{
  "positions": "rope",
  "bias": "all",
  "tie_word_embeddings": false,
  "init": "normal",
  "init_std_qkv": 0.0543,
  "learning_rate": 0.00188,
  "lr_head": 0.0246,
  "batch_tokens": 16384,
  "z_loss": 1e-05,
  "max_steps": 8100
}
Each number is 128 + 32 x the weight over its row's rms, rounded and kept within 0 to 255. Layers, rows and columns count from 0. Numbers have three digits each. The size before them is the row's rms in percent of the matrix's.

# up: layer 6 MLP up, 384x96, rms 0.116, rows 26-94, columns 0-95
# down: layer 6 MLP down (transposed), 384x96, rms 0.104, rows 26-94, columns 0-95
up26 105:192142146168156122101135159117106170142103153128126117148155131197177127158123156104151134135192133170123168103118103140146068117116199174121145098123209118106143151102116083117206143122086156091167112131131110097164077141104153094135105100102101086071062101110187108112128176103132158159
down26 106:130177103070115174080078163141128212131176139075139101011110103162154118153093127149150151158141151106207134142116140154122141049147082099119117112171104123137157148093135129153154177092113155162098154104108102172142110102147096101098132129133161139089095112130135098133093113124167137093
up27 097:081119173127123147135113130187107123157173177037112116102166141154113128127092125115121169149170201078123081122125127117122033138175099168123095139101114143142117087110141096085158167117094142171094168163139143140100117141178112118140131091127101205113114150082158187075138142111123169128
down27 093:137080137176119148134139138051149135123151108140103125201128171076087120099098125121113152077094165173129132162077148111192131125071148106097157139148174127127133131177145131105165118149096119119172111166043158087157170078145124183080152134153120130149104095141154089083115153147149167062
up28 085:175124124136129169131130138096141135135142092077076122125115116201149166136181137159150121123182104105150129159141121138149116079129129197133068144098192109150106155126182126089141100197147109105137160143095223096114105175142187161139150113095115163110102100144205157110171117149154078120
down28 085:126129078112159108128145137168114124149155108129188126129130152147137204169125083116130123110077181130116138175139187085116110073113045137178131153134133105124206155125135159112122171156110192143121158168161161107119130134110134099081106076110055150106084141156140138100160135111211153164
up29 103:177140212113186105143212142206125090152154156145144109123162155141115101071102160161109114110128137121112082158092151109161079129150091143191149157129173150122098135107128093138147090090105096125147146104152107085144100085131123062131085125076136151156105123131085114152074110133191082148
down29 116:213151117143131190134092105079109070181104127177145060109126114105119117178139128116130133072107074212103165168152119139088082132109077117113166152080159146138140147164104101140131116098117072112087146151147152128162136157092119146085115133144177121064117137122092166150098123104080124168
up30 093:165115151131148126173103174148093117154140116192135155152127149171149126075162196170171143125132163077137152162091150108159066119163158176122119090111087116200093103156173107107131110180151087142118097068169115162094161080145120076111138080108132105112089134075127186168161122144148151115
down30 090:132138152170155064114091174123104152133113155127139086087108144176109114121111105111229109114098143086182070120061159061122090153129117133137144084116102171092101089106104109146147093172139158124126136105163157117114099144137112086076115106148153092124071058113178100112179150149136177124
up31 105:117117166123154129225169060164190167151150088182084154162137141141130167094097102102079097118139094143118172165159136146161091130147108139077092139099127160207133150133123163145156158119095080142143085163135129155098089114114126140083075100127178133108108079123114144184130132089109122174
down31 107:126102134113128109179151133107147100142094083099164100132099123130169047092168113079117151166104137140069249125143125142160157121123139066093096142136138166169165133108100161098095140098151115148118153163187144117057122127112120083129084179102093137145157100143166117150118124140157184177
up32 101:140135160138126124119132140126142132144197113064104130141159090115103113177143151173086183119213097114091127131057113125150138165118124141067130116178150110124104127124150076165064128149142110118111146066170149165146112113156167127087107082071116138084088182117129148109109081148154168209
down32 102:091149106091089138115142142141083072138097133150081163113082092065144120123067128059139112154059145112164138180096176108150147098130125157127158086064127143128133164164108174098124171120134156084118137163105129082130138132083093092171147094138141143086142065115145146183096140069181094117
up33 107:116096135075133060132179141117114127114127150145077083163165150145172125173095167146102142102115113121100068115105137144130097124093089154130166141101151157147103137146128157075144104123062133166095152194122094053096104185132169116107144174125147092080061127103156127154122193101197134099
down33 118:104074151060182084136118026103089126098100075173134114092137119131142135147121151125149193141114114162127086174134129127114149102120114126050108121175156168127093133101185125161132072101137122153140106176086132145151088150116132174153132161168114157076120115123124149154112190102134111057
up34 093:096189151140147109152163059152116153151105216134117134113145126141143163171063127084082180108162144148114142145134120131120089135104110115074141092109163150229114144082135147108106132158177073072119135105104034082151121116109142111134114132157131129108141132116143084188111142144091152151
down34 090:090137127167140116147101166159139067129125148069251062112167092181062129131167162062147157116097145134134142165098152145140139122208113072133146158139100182161175120132128100165132110124111145098142175104127086168100133173103127099147096134137123135107117152144140114165128124170144097130
up35 094:150116150061099088173181146119142122164144147147149048133128125158120124149098099163117128126110128138171124148160094087105114127142140128119087116163110135171058142154151059140106125114128067193166193128135197067135136127071142180160105144094164182116116126142137095186120160115111186155
down35 086:171129046080108093184130124161174096137155167120155162132090109150144203168154125101145125097088142099079155205089164115059140108119163160185164112107085101134112168147150152090205121089108124123105144142136148111146131114106145111121097148122086118123127062156101095104089149092110137159
up36 095:089138152077182142094183064137134098112116100105097149119134161095139058158123203174180136177135101122059122122125149175112136161109166076165125166145181126111142094139124095125071116208125131186172117143137083155108150119127179133132129083101096120115094172119103101125110111139174144146
down36 087:110109150129113135097114121155146153165163171177138107113153154076170152114082121129054137070116176111175143067149152142139093097214109130139176175134098104075079141124052136141090113060126169058085138121099135127142137089128094176155119129080119170127138119122129124103090148094131130086
up37 103:105115163096222137119194111174107139097148074132146106144168164114100187145130147139161194066203099160116148156152153178107149182144160106146147188140129099152124085155105114105145090131157087145133121129091150136144101089077133111075127113119156114115064082129088151143086119107110118157
down37 116:104095145135135139111123078117097172119155151140074129138092161138191215112119138154095188086074119137114038165108171181185103097160148134161136174147125174187113112122182101139116118134123071167155121128104125150121134119110101146152106103090110139062113143107101141115122047126135110092
up38 100:144087139124170175139108105141134098115074114104102107112157181139095120165091145199120180117169129074138168143167085161146107154060121119095134157150169206071094085177122138145185139142188130194131132098130139132129086118099148180110167139163133146104146147078184122124092173126138139109
down38 103:122130127112076093085113156145098192135195121204141162134156134171173182084114101136144097123135122135190171066131151091113184095124150039125134142115102084105176117162125151145073125112141161094115093073129188132107128108156115117176089155126144132100162122163147134078179104117137117135
up39 105:206077116222191129114092165145111076098071143157106112106154133154113163149098150111160145113142141115106129165087126184080151205139132148153108163141149130144127143160161085106155123133141116158073187115114119144165118132114148071178130107112180132139119131079111119184122189121137180142
down39 109:163071112124155111127188145089115118128112162121147082126123216094122184178179104130094097113098138122143095147111120077083159168116100102105137169051115132100115149176113116092159129161033089088094134123100186132118158157108109096156089116099089145135087080104150159127131123112094164131
up40 106:086144164139137114148157171190090119158168206106129137152102168168135143094140152124132143015114138148137110144089114115107119195131140124145102125129184139215115139169136136117111100105138180141108163203101118081120125120092159101100108107170117162104088113058147118099168123102151154142
down40 116:091118140125123096120136218108156141169083128126138148116109114139131165167150061121162106133149182118125119187119092146155082123115127109176101179129158138135157110199160175090123169107111055129097152166091153107148077106150097195108133172188065092104152107110125134128144074105086136148
up41 095:139090135139155157138234183186140144150112136079078090133137134166115124127096204134164133107134114076106147137130147138162115175140129129183110124184165138155069176124128095160115116172107138122175150100097130159150184134111119068121152122139095086159137151081118183123073074102156135157
down41 095:146096158132078130090141123087121092145071125063159122147146139111131084176123133041164117089125170209130120108090147147146141108166149068081131095151121088177099121111146162155112106123165181133094161138174159087100144151171130120146063140113119154167159145129103159120088186075172130138
up42 107:132142143125114111114174133057095137122149098096105180120186168163123129112134152106140114123106215189105151183145163124062126117157123159080172109143129118121099110176145145080071111125129088079133141151097105168129081105133164077174053134158128124120071165121096094126091161103092153164
down42 104:188083123091151177166086112165114117150076056125114199151108091117174125084109106156124086174168178175128090195127137095094155149134139170099118111144123125097140080173081134161119166120102141125163109133175175145127133205148166146111170106155121114131125090127130118112183084144143105165
up43 095:155123130097170141125108146133103163153101096090191129138189102113105185105076118144143177120140081088105101141111146100035129147131135102111089179163149114149161121138156155116148207114140072134135176140141140130165086141136125092119167182153180169150110121177174142218150116097105139146
down43 089:070116132093075158133159101156145088118116120176085094074138145138175124148126133128125129129055085160090152107158138169193164117133135126117208061139140147062121184123122120167135134104086187092138141124080107089121179109122139145152060111139121082098101164082137080108142100115143167131
up44 081:204141098151106112132132138081142106120102158084142125129135140158077129130133144135141139113117113103137142135101139153052105157178081113110076081138168167172161155161237159087133146080162091155081128131103128131114152116168144110168156083165157144106074159139201100148138133057147110104
down44 078:126120162198140161166167148170134162141171112214131130083135197117188119088180150137091157124161086154185123093091135162130167127172162129099151113090130156080154115140117119107149120101056157098181127195162131111129102175125144166149087159134138173122121119130109176103096113131152149169
up45 097:122190129169142071199157100121120102114127122104136151134158167087118118170133123125159167131176087107112115110111141126082100150225185113120127117078168122126106165134170130107111077149111142143148061084121069149120106149126176084125102154069137145123120167083140082159157185088071126112
down45 086:173120052136153133048099156174147184132136093102139098135139115086115107134137099172179119133116141141170118104109154039172160151076090106163137154104099142139119133104083104129138172110138158116211164100123173091175115117121163121101162149096195104120141093096100107114160085106169117153
up46 103:132118183169145114079108142135098151185066083086125126115102125131117097134133134145134147147136188157130070181088103197153129104154126148118082161127127082181146133143150146140104112125141099170109144177093156133138145104128210135219115167088139145148140070079131164134166170174130184143
down46 105:120092144150190107129198170134114171101131137103153169141129191144091057094110117193109112158155150140139119140138150103193148135123091118171130117022131162055144081138153103141127174107143144106100117160106100157145131127139133110203105074132067150137153136119150135175107096152109101116
up47 095:070090158194139101124110143160100122147167142125038127165159124134111140110157199128170147109107133098128127111096083154114133202105100165128157116102132139136090176140111154149138163111063137202200160137095114121136113166121162106085126096152109166067075102119112150172105122123173132087
down47 100:104130142156064120137135142197134116176103117119140156084118171123117099164097109136103115072123063117170137145164118146152117201096167180035134077148126110127077178144114128129161126119178094196104126077115161158095118156139120145128157106138150110160165074115164122177070108158163111128
up48 088:196148101130123168108171155118110198223110105109142125169166106092148189103112134087128175137147140160101142152167139147140069115144085130135091137126093176154138089152136103140162157177091176120110088160135133137162115052101145093128157163171120133188092113084123116146092187102123157135
down48 083:139136133194133126097081151121081160079165151166110164092096129112166145175138137165107142110163122114180146137104107131064143124140108163138142143170166138134126125130165155114102130064162189041089102137154114055120165141147070140139088114183135109108101184136099127203110116166183125105
up49 098:131123134177181063163099129099111128149102122148107078094114116117128153100152121114137146091191109090142175151115111098146134124132158168050148054193173121133173168136139141079130108124065124116153154120136084106104112158157117170136139093135149085028102104110093158187151144146183116128
down49 094:178159154168148135146097150150123121128129149130111093206173164132128133169081073117122123152102160158121164196192125109139143162093135156027164045168097116130171181143100140142142131108120077101098108124140139119113165121142136130173147118092101125187161108148114095081084172084133124141
up50 094:104132154163125128153104108179133040143135137114120100108122099146122175201064130175103173102123175111094126127126160118095129155132165100123128127121154142088108080105189116159113110149148134180119078103112172149103098186162099085110128135125150140069091146202175153213130163150153138165
down50 090:171127086131133129135144128093200204142153058174084079135096109152159096138062100121167122120180082096128100128166101154120145159087155111124105143140133116148160115112103155081166094154154176082129135174095130150127088090103123125107106121151131082175157110108082112065153098096105139048
up51 102:105152133171134120153099106104098117162092102160122156132088137082196112065137151166102136068151158130155136168155143142177128157139130176103095136164123097165124195170144137144045068100086106126108141135078172104126177075127155148160164128137110081098085120076155177122120163125136171080
down51 091:151144125171103173149170107079124115133109121133141114117121181097127132123102169129101096166217079157148075095145160173135098158159130154138095116177128080088159181076121114173173102164145106127104075125126105127160159118080152160084087186137154163147087104098130152145193187116179144123
up52 091:117100141139136091133162121094100099194096112111179136154158113123141096202105134134183156117235162104089098121128113161148123180135135147076107111159160100112047132119137126130151112079142129152089117120116175128146128134101109201130167094118159135100050161099140190123100153138078120097
down52 095:094148152149075077096135134153133147127045102160122147168209177116173172106095128144172130121121125142128119229084184198153137126106108154088126045140125148148133107133122208131090157127103130087077139119111167181129141137143115100131098173109125116117135107124136117149118165099126162136
up53 100:158168120123154133092106140109167122197117188138122125149111100156153127130100158126134160160220183104133079209134106107158105109183152131160115126142188106157096200118128127096129128113136062129122116177141160121116152158126133110103118064136138174161091104155106146162057156173184127147
down53 103:139125127115089123136140096139142105089150146103153161087179120146115092118053147082129122098090146156208140104189197134162102099125100148101141161132148155132153187180126119115119202084166163146144133051108120116148140133115151110139150137148114214126077201164163127150106119127130094171
up54 096:106097098102168114157123157118124099187172197160144135132086173092075182153112110121161110096145128114100156186134087121114134145124122212168056143112205104153122176194097141137103134156133130093181128142099131119105135104095135100144145132140141162131099089132157172064171126116138121194
down54 094:136045180125146114177134105073168154094124094157133131093110146147140139150186118122138142137138177112107182214155124129104081124071120141136120070124109143151168115161110121092167190118145100201051162154144094151099115139177100143121138127145068129126132150134150177140087098141158108080
up55 100:160113159150146148171151190171089115095052166093101095142140126101127120148141140118163107158172119125132168130155119142172115130111096147114147111071153138120065051150166092164120166078179115149162170087163144138154142117133105228169134127100123092092133152074125135136104099104161190159
down55 099:148186120102123109083096120159130137139122072124149125167097105102084050184098112126091071170136113071120099106107130105101167151084121168140170123109139129087136172131106101116156112121111112123100095071135114068124127126110106131117090115139129140125091103167078154000137105129062148163
up56 102:126177173138175133180176096149144077080098103115143080138137139144089204165141123132115153122118133092145135136180159155121080109166190103136120124154175130150145133167190113099145175184097166184117140139139107157167168131169165105050132153109147111111109120102097080086105188111138084132
down56 101:105118097104073106138155126185101075137108073075106159133101102097132139132105136146127168137095162108148130178070131150145148107101065144160108175143168127130153120132119084180064079126154186111162131110102182136108091098168113148103170143138096168209084102086117116095166147101070153103
up57 103:091087188170144060137123108170117122096140190112078112109180151126116132138105185176162087109109159128141133180085148170114139219131087129100113091124124207109117143129163187115167117097151125154135113125173138137175094120128096169136140113124208148131126122128128101093184160173141109144
down57 101:136147089122178196139099150172093081079088194142118126139149116122150120150154145120124148148074080186090141116174116133094162112217155144130106102099165097125196109143073116127119185124146123155132116111206137156104155123182141111132138101097135104159198153135150129071124161131116117077
up58 096:131147158169114142155118129086102199057128094112126135187175133169120178106145205144137172136067161179092108176090159133092132113183149153162122124133136119109124138133169172176090117174086071171161165142121096119154160107116093123135076111184131155135091141100129142113091099166161160152
down58 105:179144081148130148129127153151086156207140053173127116116103145128129064139160132140100030111163109123091139123110124138124155131116142123111174087123086081165167159163106055162074161080132113122127133096162181157140171117163146158157120163182100149115124145169103101089179134106151110115
up59 089:090169149141097068100161144100118128076129163149077157136175133129131188159138127164132123100194160142121128136144129120106082097120140135073122142142147149147076120165140138156142091131164112164159164140065112146140181096097100098089151131183097085034124111158065070089080142094142141171
down59 096:116148090162103178105157161143191147202125078127132143068136170145147126084119038052120094098085107144114179201128115158113144186131101113096154098134142101106154138116103112147181134116113148144064092163121120112122118128111146106050096154098096104103080137152114139095140126120118167153
up60 113:124116149098185095127123126129118127086134153205107138106164112109063136115112158154124165098109195147133087194144141126156127141139162161164117142152150127229161087116109143128118168190096062115126126125078186121156116104136119118126079143104101150139110136122125165170139163118122105238
down60 110:116130105081095078128099131133073116188144156165117171139137113107183097119120089082170147160134154127139151171082080124153153199154122107050132084174114092198179107127171111134142157103080174133137157093092153084110147106160127154126084115063137118085154152109107134088131121176087134127
up61 094:143121171116127121065165159085160163180085130102137083121080112107120125176114137132182094132132121181115084161181192183105063114127118123085120115101141107088161101146179142105099144179074155102131115186102198127133079096107092132081129142096144131109135127121059143143121128166186111143
down61 098:092131106107075169151128173122110048135138145191199186187127097155134083075166074187141147112129100127131106139077100170125153162117140136119095107124132115138147105124117189100065213136100148111097126132157137124101127121110131164142096063154115111113136130123114090107146060119095167095
up62 099:192132179168151129152115170166147145175142162103142094108150087098129178131077126122082129153180137151118159124096078094112107169090099089113158080163120149116073127131107163108107131203141117141118139128074083059136099142114108076162063123153138131106067165069123140185115104145169137146
down62 091:131055082144079142144076092121125141076110106112107151166119119154123173093177161117111123136098103093126113113220142150180153119162131169091105145110099161149136108080153110071163077111111149144134076137174144184122135106151148147181189123135134054185175139138155150136158107076141132129
up63 107:145098148113147150178112124166106121179099098171132077111142181061171156101065208120111115105137147114133054162080185157098133133082168135104160143079132174149167084147080142176147100171091122159162125173093140128130116090128163091121082144127090134112114108084098153109131103129134143173
down63 117:145104144123087122108147100211098108115052157122120143135137145110109122139132108065119125143118153156117076198112132057184152130142178139136121078133149171106089139109115075140158100114100172118195058128122152035153105175152137143126123136080100177139159111115150147114091149125074144116
up64 099:138171161104184114178124073137131147107125116123117162234117076146112172133115152115145133147109180106103110159157122126158110164087191167165095154110138094135128063193149129155123170141176067149128104130146150079154095121148142091090063148131133158132097083166100142128145194097112150113
down64 095:130129177111101096147133097124147154089115181058146086108140118090061120172123128096092171105145099147055082141168151093137130167126150101129088139180082110111088114130112113090157107111199104143112151079139140137170075164097142142125112077154089115130080149110197132105110087112099204123
up65 088:140133158157116119147193108210134087119152086083132141168158096133138133140104188131119121182148174064122058169197185084124100118165129181154111094103147104131103146138128131181107146178149078148180078120088167125131111125081167107087156153094166158139159156139135151116123129113082136111
down65 082:079127145123127102145089158099088091151187133189136125096119084104111101131180138159133123209107172095132097154115079132077160133087135178200152077180113139172166193142127156120123129113079166101151090128126123160106083125139126135047099124196153159110125078138114154123155109114157139142
up66 100:147121147118147059137131151191132156137133077097155156146147122075111150088160209193139109096130156126099163145165164157149163141110122171098130108118113219188086137139174140110091096148075127112141116187044174161131112107140107133162095140109132149123100102136143142153103156136105089185
down66 104:146091134119156146090113112158128111168160177126154155044119103180138070130093187114113046156116136121103184107169105124135116138114094141087149150089101171141149101126144164089083123106099111089088134093089170111154154144156087129118120090104056177135136054147143142085128142190109090127
up67 089:137128097186129158184171125165134119151109148115085095147134082148131130141172158139126162085136091151135107135144179080151098192137189123094092138153145085158155111134155176138164111171138099161173160128108111071063093182144105113124121066162119130131118117067112196087146138132078181175
down67 086:085134130104052111144150090119173179112165154178147151111122120174131123124106132122167109163130178073156160146164089081087089083109102141111192122189073146135154175152115118119072148170112110132110152203178102176154115108108155182145075101154156155130119154119134149142145122135142081183
up68 100:102091156110128166138172136093134103155160109070087131151204158094099172106140156081140162091131107091101152130171207153077119128117120117150073101136185077125130144091130104119131111097032146111145167114157178112141118126128196150141139166098128169098124131120131088091128095129193156163
down68 093:132088153126147109107107132175121123120135182160132070137118134150156123137093160103107157112114125145128161142137164189162209084113119075120134175146092131081036063128150075094129141126173097184186058140167109143135177125135125089114153101125148135152129168172112076119170138104072111118
up69 100:081121166112134141137157122092058169086169176123124087117181137101086139170093118215114112108100140136142119116067172187109120120118159115147150123169155134149075169137129126046152121143076172115158122129192149148104120097147152150123082109115137138101166209090112153134121160155177120155
down69 103:147189125103147100089205141139142118144108151118113151091091149174136078152168137105124035122126124096107138149189140101080140133080103123191099158155124171156135125147155173103081136125148075072208133136042155102103084140133150120134133115118099094143146099153127195124134140116106160130
up70 106:092036136115161136108144150103107092189115102153166084162079068152182134144119155135098116127150082159113193170103168158151170117218096152094111121137122152183102159098175159098120146170113128129144127078192159143125075095109118158088135124154155099097134128104134154140138106125110159166
down70 105:188146129128122159102149151184149199154146081092151181172100185139144098119119150152165131097119183135151134139116111132110157125119112103146124132104175147197109131182086116142099125115087135136146117138113118135146202101153100086129142146085067109118114191165161152111221168196100088130
up71 106:122103160134144139177101142122096139118148131128150125132136116114127183073111126181106134131105109083129122171160143151027121124161180133135103170098142163176127136195087131137107189180104102099180062097156066078132103098100103112134033161134163080104133110134131107125087123106140130173
down71 115:091079123134104159135120142115091177078130141142163114156137098122109079083089241196100148131141176083131159159103137156116174127150122165155231128113132123121105139090152122069122070155163119111185125135151153112162101141128128167133136156070121197100128142146168106103124119119138110108
up72 104:122166168131115124137110105075133138121127126102112168095174110098147131128122113094200142061128119118109149156098156134122056166172180144193127090117138108102167119167167156130185182201117142104152131115163167135093117169126170149105073152124165109100105069123079097050109153178130113118
down72 106:088084074106116128151182163151149096083088107114133064140181133116094158111153142181127209166166105132196100078147147139126181124138162064092082126165132140111120202096135193124133088123147150138090127091127106119140112111090094100165119110145143079123111167089142127167096171132159114133
up73 097:113120128091141155133125095126141143113092112103128135185206169135146204136125102116110105111136122204139132137156049124171102105139086168105109151157145165154123119157184074127155138135050124192181063155171119081140075130144128138102093144120087111137116110134164101095140147128205117147
down73 093:172176105153113109080120101103115101164120158137129138140129145120150067165096131108189047119115157105101154088174209126091135135139101085115125096145135131076205175113122097137090112124202136135093157099061124130102130123124131132148101104188140152118120129183135121128085171093102176186
up74 101:160136148173178141214116104145109127135109142164088171107164120139111098175143146197094146109122146126142143158105083080173094145190158187141084175127150127103081154144132070114128112185152058120187160157140110141156138144110183144156160098101199132156145120101134144096151104152171134141
down74 105:122103125142129170061109125102132169209096137160214112099135134107158058164142127181120087148160063174129128102176125132106150074103172086137088089107117151120135108158145185110169114115126198106134146132154150113109105166111138095081117159126135110145146151158161059189157127126145122157
up75 100:159130150097163100082155130130094136127074106151104108155154158109135146154077138117174212156112103095074155123152145074160119119077120102061090080169139103153089124128112173113151091102136082119207169128079158119103132120127132107192094138117151101144170100118089152131137168094105203091
down75 094:144196107124133139112177142110159127107125069144169168145118085156123093096167120152132066079152174093125187121152166157185090161174068111168179154109179164173143113173187134099175145109111146089138123114097147134129117144142154126116143159148072152096121161169105112108116097136137122214
up76 083:102159115149105107171132173068131090155110056063166105120129100061134158116088153148097201126188189128150099175184128112094108129143152163101125165143129120177123122173176133131123077125151114178116112108140140106164113068104148119078105156089142157156145104099118169170121134084084150152
down76 072:126097111122095179151080114169183198130194134109127145092184163110138101145140126115157126125149125074105166064108099104101174095096181154138178117057160099125167148100124088148123096117141144101112150155100103131109093141114151091120117154049130175080141159127131117124137151157151094218
up77 104:186106131159179103172089104111112132151164161103097091095139185167098144125118153205103156117142098070070093164145156208079134157088174144152160160070167196189142159137144145116106152117114152098154122138107122115138080052108112160124135144133164124143119139127092152174120130151150145121
down77 104:166152098103142132089219086191153170147163185130117134094138132079128148099116166100123146063092141172132146143146139184119119156138104134170173149075111127081151097113134056138150152139127172071167103148173140059089115144105107133147147179148161189111128156131135071130116137120124152090
up78 091:166102163080098113085096141095145167130135120126184099109196148111157146124090097132129166086088105162143195148136128128119074151118180149124080118101119111124116149141135127125091105107108117124131163207180139082166149137188128175110092156147170081071146165108163059181092112161150157168
down78 090:099145077144122123155207164130189121136119182132088174088109134159120112158159112128178098096148107140114088102151147084118155178123111112115117112173130144142183097141128165147165152108179173174159124040064126172105108125092097100119165101146146152179104135221102157099134150133136141121
up79 093:143130118138127128185134101201072132162123113122098159155187139110221175154116145146139118128146119079123121129170090176104105158071182106113140098159104138168159120208173130132116125098127169103158167117177149132115089065104184075131108183090123146100110161155135093088125132115165126144
down79 092:126134165119180122131082124190099159119126097097142057103082097153123120119154159206092142127148106166106139108153132112169138161110076114130118142134123112146057139099145115135115173150190163188130118136128116080163127127157192168173057074087134089168156118112096132118183148184140097159
up80 095:098184155118131135139155133099106138144095163117160107106157137120201158069104162103146104094108130083119134163112158111096129126129152206100084128105113122203140142154144062079154213164090101123135144133103140110140156082146188151175060119111195188145117148130135149111161155142101092119
down80 096:119161123147068141181147152102086088121090104108128167092139144119140103085145124107078063127143153130102139111066146085122096096161129109085118086153153215149172092099159116136063105139111130115125144186112104123140152099126116182170062114111166070151110120155130203104137126072098112093
up81 097:073143154146125113155103136137171077119078159097179184133097092099103130097128123088129116102161180158177147163165081111168107113128135141131083143153185073178111164132177154088135120118073121142096109160106128090155119070143192167084107114121155204115120127157208144151148142114155150142
down81 099:193125114142127092134093170153105146124169136162145160063127176135112129142158131131161066093161056116124082062152134135152101082130100145113099170136127116084130161138124129129126140114178128191170101153143143103166137078168156147108142130151136103065064144122035110117143102188163153170
up82 108:130138114115191127132171100206095117134146150118146124155115129103126172097133144131171146073138181182103154123131092215116113160205156116138117101136147086110138082113114160041134091125061144094121094095098115160133072129144166166119095116105119145143086079147112175182125129123083140161
down82 112:110128108188081143066159139046134113083127092107125147120123145179124164124179098109108075090169137193133128140131139178121139122098110124069150102117127164080137160126127150117164146155082146098184099170099088193128132110040094096124185135115087115096137181113110137125088143151139114164
up83 106:121091145160122144104141150109120134117096122057090087122161138070201147113102163138180147083126130156143136123157129138077115107147149134088124106153149193125171160177080160103156089126089116076089124156127113117160047144164113196144071152103095154064124124157163111132153170067149154138
down83 107:167076135198122096093156146145173177129114070121122061176124197090156111115167132122104137173146091150147161147108138125122142093133101109095123079148076136164122176129097083123179104128175068139092086161123087116118070135072116144156139154078121130120095140094166105071095165156125143163
up84 096:086089166139146126137106165124118031125154137080089197124084149080103107142125093113147200124124107108136080124099176094179102184152163106142067047124145146106115083127126141079144153117112071129134143124070169134121137129147107123163136096147187127119116131113143152082162113096067145138
down84 093:147121126146172133111197126149180160170108138140195105141187151166172145125119137103099127114134123103155151095185131110108117123080120146121157151129102078148159187165088152146136124134143139139101116107131113079146161192096146123116133146050096131092189156157107123170086163139144190024
up85 104:192130156098139165142102167139111140117147111146119142115143142100111159154193155125162136121145144152098109109199134145112107201141098142173126189171190119123126120182122131092142192107105120173143112131150110112112111098068124105173076169103144207167086096115105114142047147160080162158
down85 110:145100178184135191151118118083096103196154188118119127119120124150147150105141109078151114149117130117142152053118124081098193148175111142153098120119049136119143128153089119110110153130039141132047134153128170146165136119167141142159131107088207113120116174130155167120169125117163107105
up86 082:107128125078119104106156158133135113095160155163075101123149132145117130191084103144110078125103126135103090136110106117212120114157110132153110088179170122110101141151135167134162135181024128119159207101139120151115161134164071113108113084149130175097081149197140119150078122166116138188
down86 073:159147104058119087113140089186104115133180144152125138101169087118078098102161156133148115127187083160138092064119186092105146133119175133142086177143146091131178095108106107126093044148214107116165128103140103154156186121105146111133105160110122099146074094085091112157122133098147141138
up87 099:129113139104207149109093202147128162210122142143106139125163113122146099134105143100133130138150059087089182139142162169132093140083110105150144084118155119123139081096145161174087197154144148205155102114156153165181090086100121149096062175098156139119168139104168106159131126124122125122
down87 096:116152110118104135118109100122150110116123069170186117041067143149158123109136154127118115101152134098168161067160092103103082143137202123093105097147105097119158190135096137107059112101125165102131090206118106078143121126142123109065171145173150151143135121142108129173098161071154177157
up88 101:115158119107138074102129090109139114119090115192084172130154153122110159109176216162136103081115116178113148147139133190120095148131095122095105156185138125095045145129122150080122097127112099135133141183108132132117145105158125096112083147143154142062062109188117145154132152039136175131
down88 107:127160073113145083149136114189140169097090118163111147206128125138145192125105119154129084125123119170203089159124081088106170117124111095151057085130127126073117202130135103159153122083094131132145086113173091120191160185110146144089113139108116131071116131150147066158124131133123087141
up89 098:154080152212146144108141139114108093134180130116065095187133143133095151103044106123164163129172142120130151187152156102077095143090106131111050143143135126158152129122171149114145105127113165098149060164146120143159123102130116100112132162142122164145168145192209124144159101145087151081
down89 088:066086093114106164174129142166151139108174107198088163125125071131157116119141137214148129104136102129157166036137063133079131100185092113113162169104180182096092168141148127112127135142131107167105153131141116083110081151147152193145134109135123127102085126070116161115129124119112097112
up90 093:120093177090125098076154095088076095104110089132149062120112140137167175126097116120127148131169086145110085177126123164131101126158097105154190178112106198100138104116124138116137097142086117115104148172114085122213114057121209152111146169101139124124109175099150111097107186129092122104
down90 094:146116132145159076082122102141130062144097125118123094153093185159136135117077129133113178142126023121146137114084106102153150106155094108042189167114098105147140108149122158146182110127121117162086086182150049105099145124138097126097143146102126112159086068114110155161167084102103121146
up91 101:109102174128148089146155105089162172168112063107092100159103185106106131102129105101038172125137148167094107156145118150138083073097121122123115210147190160134114152091086079148113136136148106129153142132064085103153160130085155108123152158185152094105156088068127094153138128146132171143
down91 103:115118105164111094113150188192157173077126110146142053118169096134127110138129164112129104134108133123147131143096097188085163138139155113089172085140100149103161143092073175123181171086104121125109098116081123088137030131105086149140127075131100161129108170077094071113121183137146132105
up92 102:161173117091178114121108171156053130099124188130106077151135148123133117092078140149111159108133134123096154188138163166155129169151092100134112071132150128120074159118136140163112176169131110087111145097128128131128059078120055099162137081095101151132087142175101185136126156142190188163
down92 101:165158123085109157153111122133103092123148157160130169134124128127166070102161194152141122114140178110081151170089115163189084122191146105098144104082131094131136096139125179170079192051152124127067077094133170156074091153161126128122109096179079132110114119179124139140157094102133152099
up93 098:147137181098127080149125127113111145105165178068074169117131150099113158126128131150117094121145088125094095086117156077127086128130203115154129084088204163104131129117137049074119159156097120170133103149138151093165099138163107104090058068140121143127091175118182116088163116143134121183
down93 100:116120125054125125074141151182123151139149145164113102070104133143164075146108079091138092047144157127104131080121106119091144095133092068152208122112130148093124118185159128117116151141141131051131216048152127125099077113137133151135118150131107130111098132126103051114130130127113143152
up94 098:138123150163176183159123111166118147164098180105151111123147128190084120106103157127115153102136165140170099162173137119081100132131090185100182183110149116174089094137117132067105097077148172133173106147138190101139145105130182146135108184118227077084142109125145130149113131086139119150
down94 106:080123089086182117159165152113146152110163124165203144077187157132102092111149069159099087195108118186129155074121096104138147123139128100144137096123083128054112105137163135146156099124130157147047114144116154098120148065096078145108133083132097136126154140112107133145183115103145159067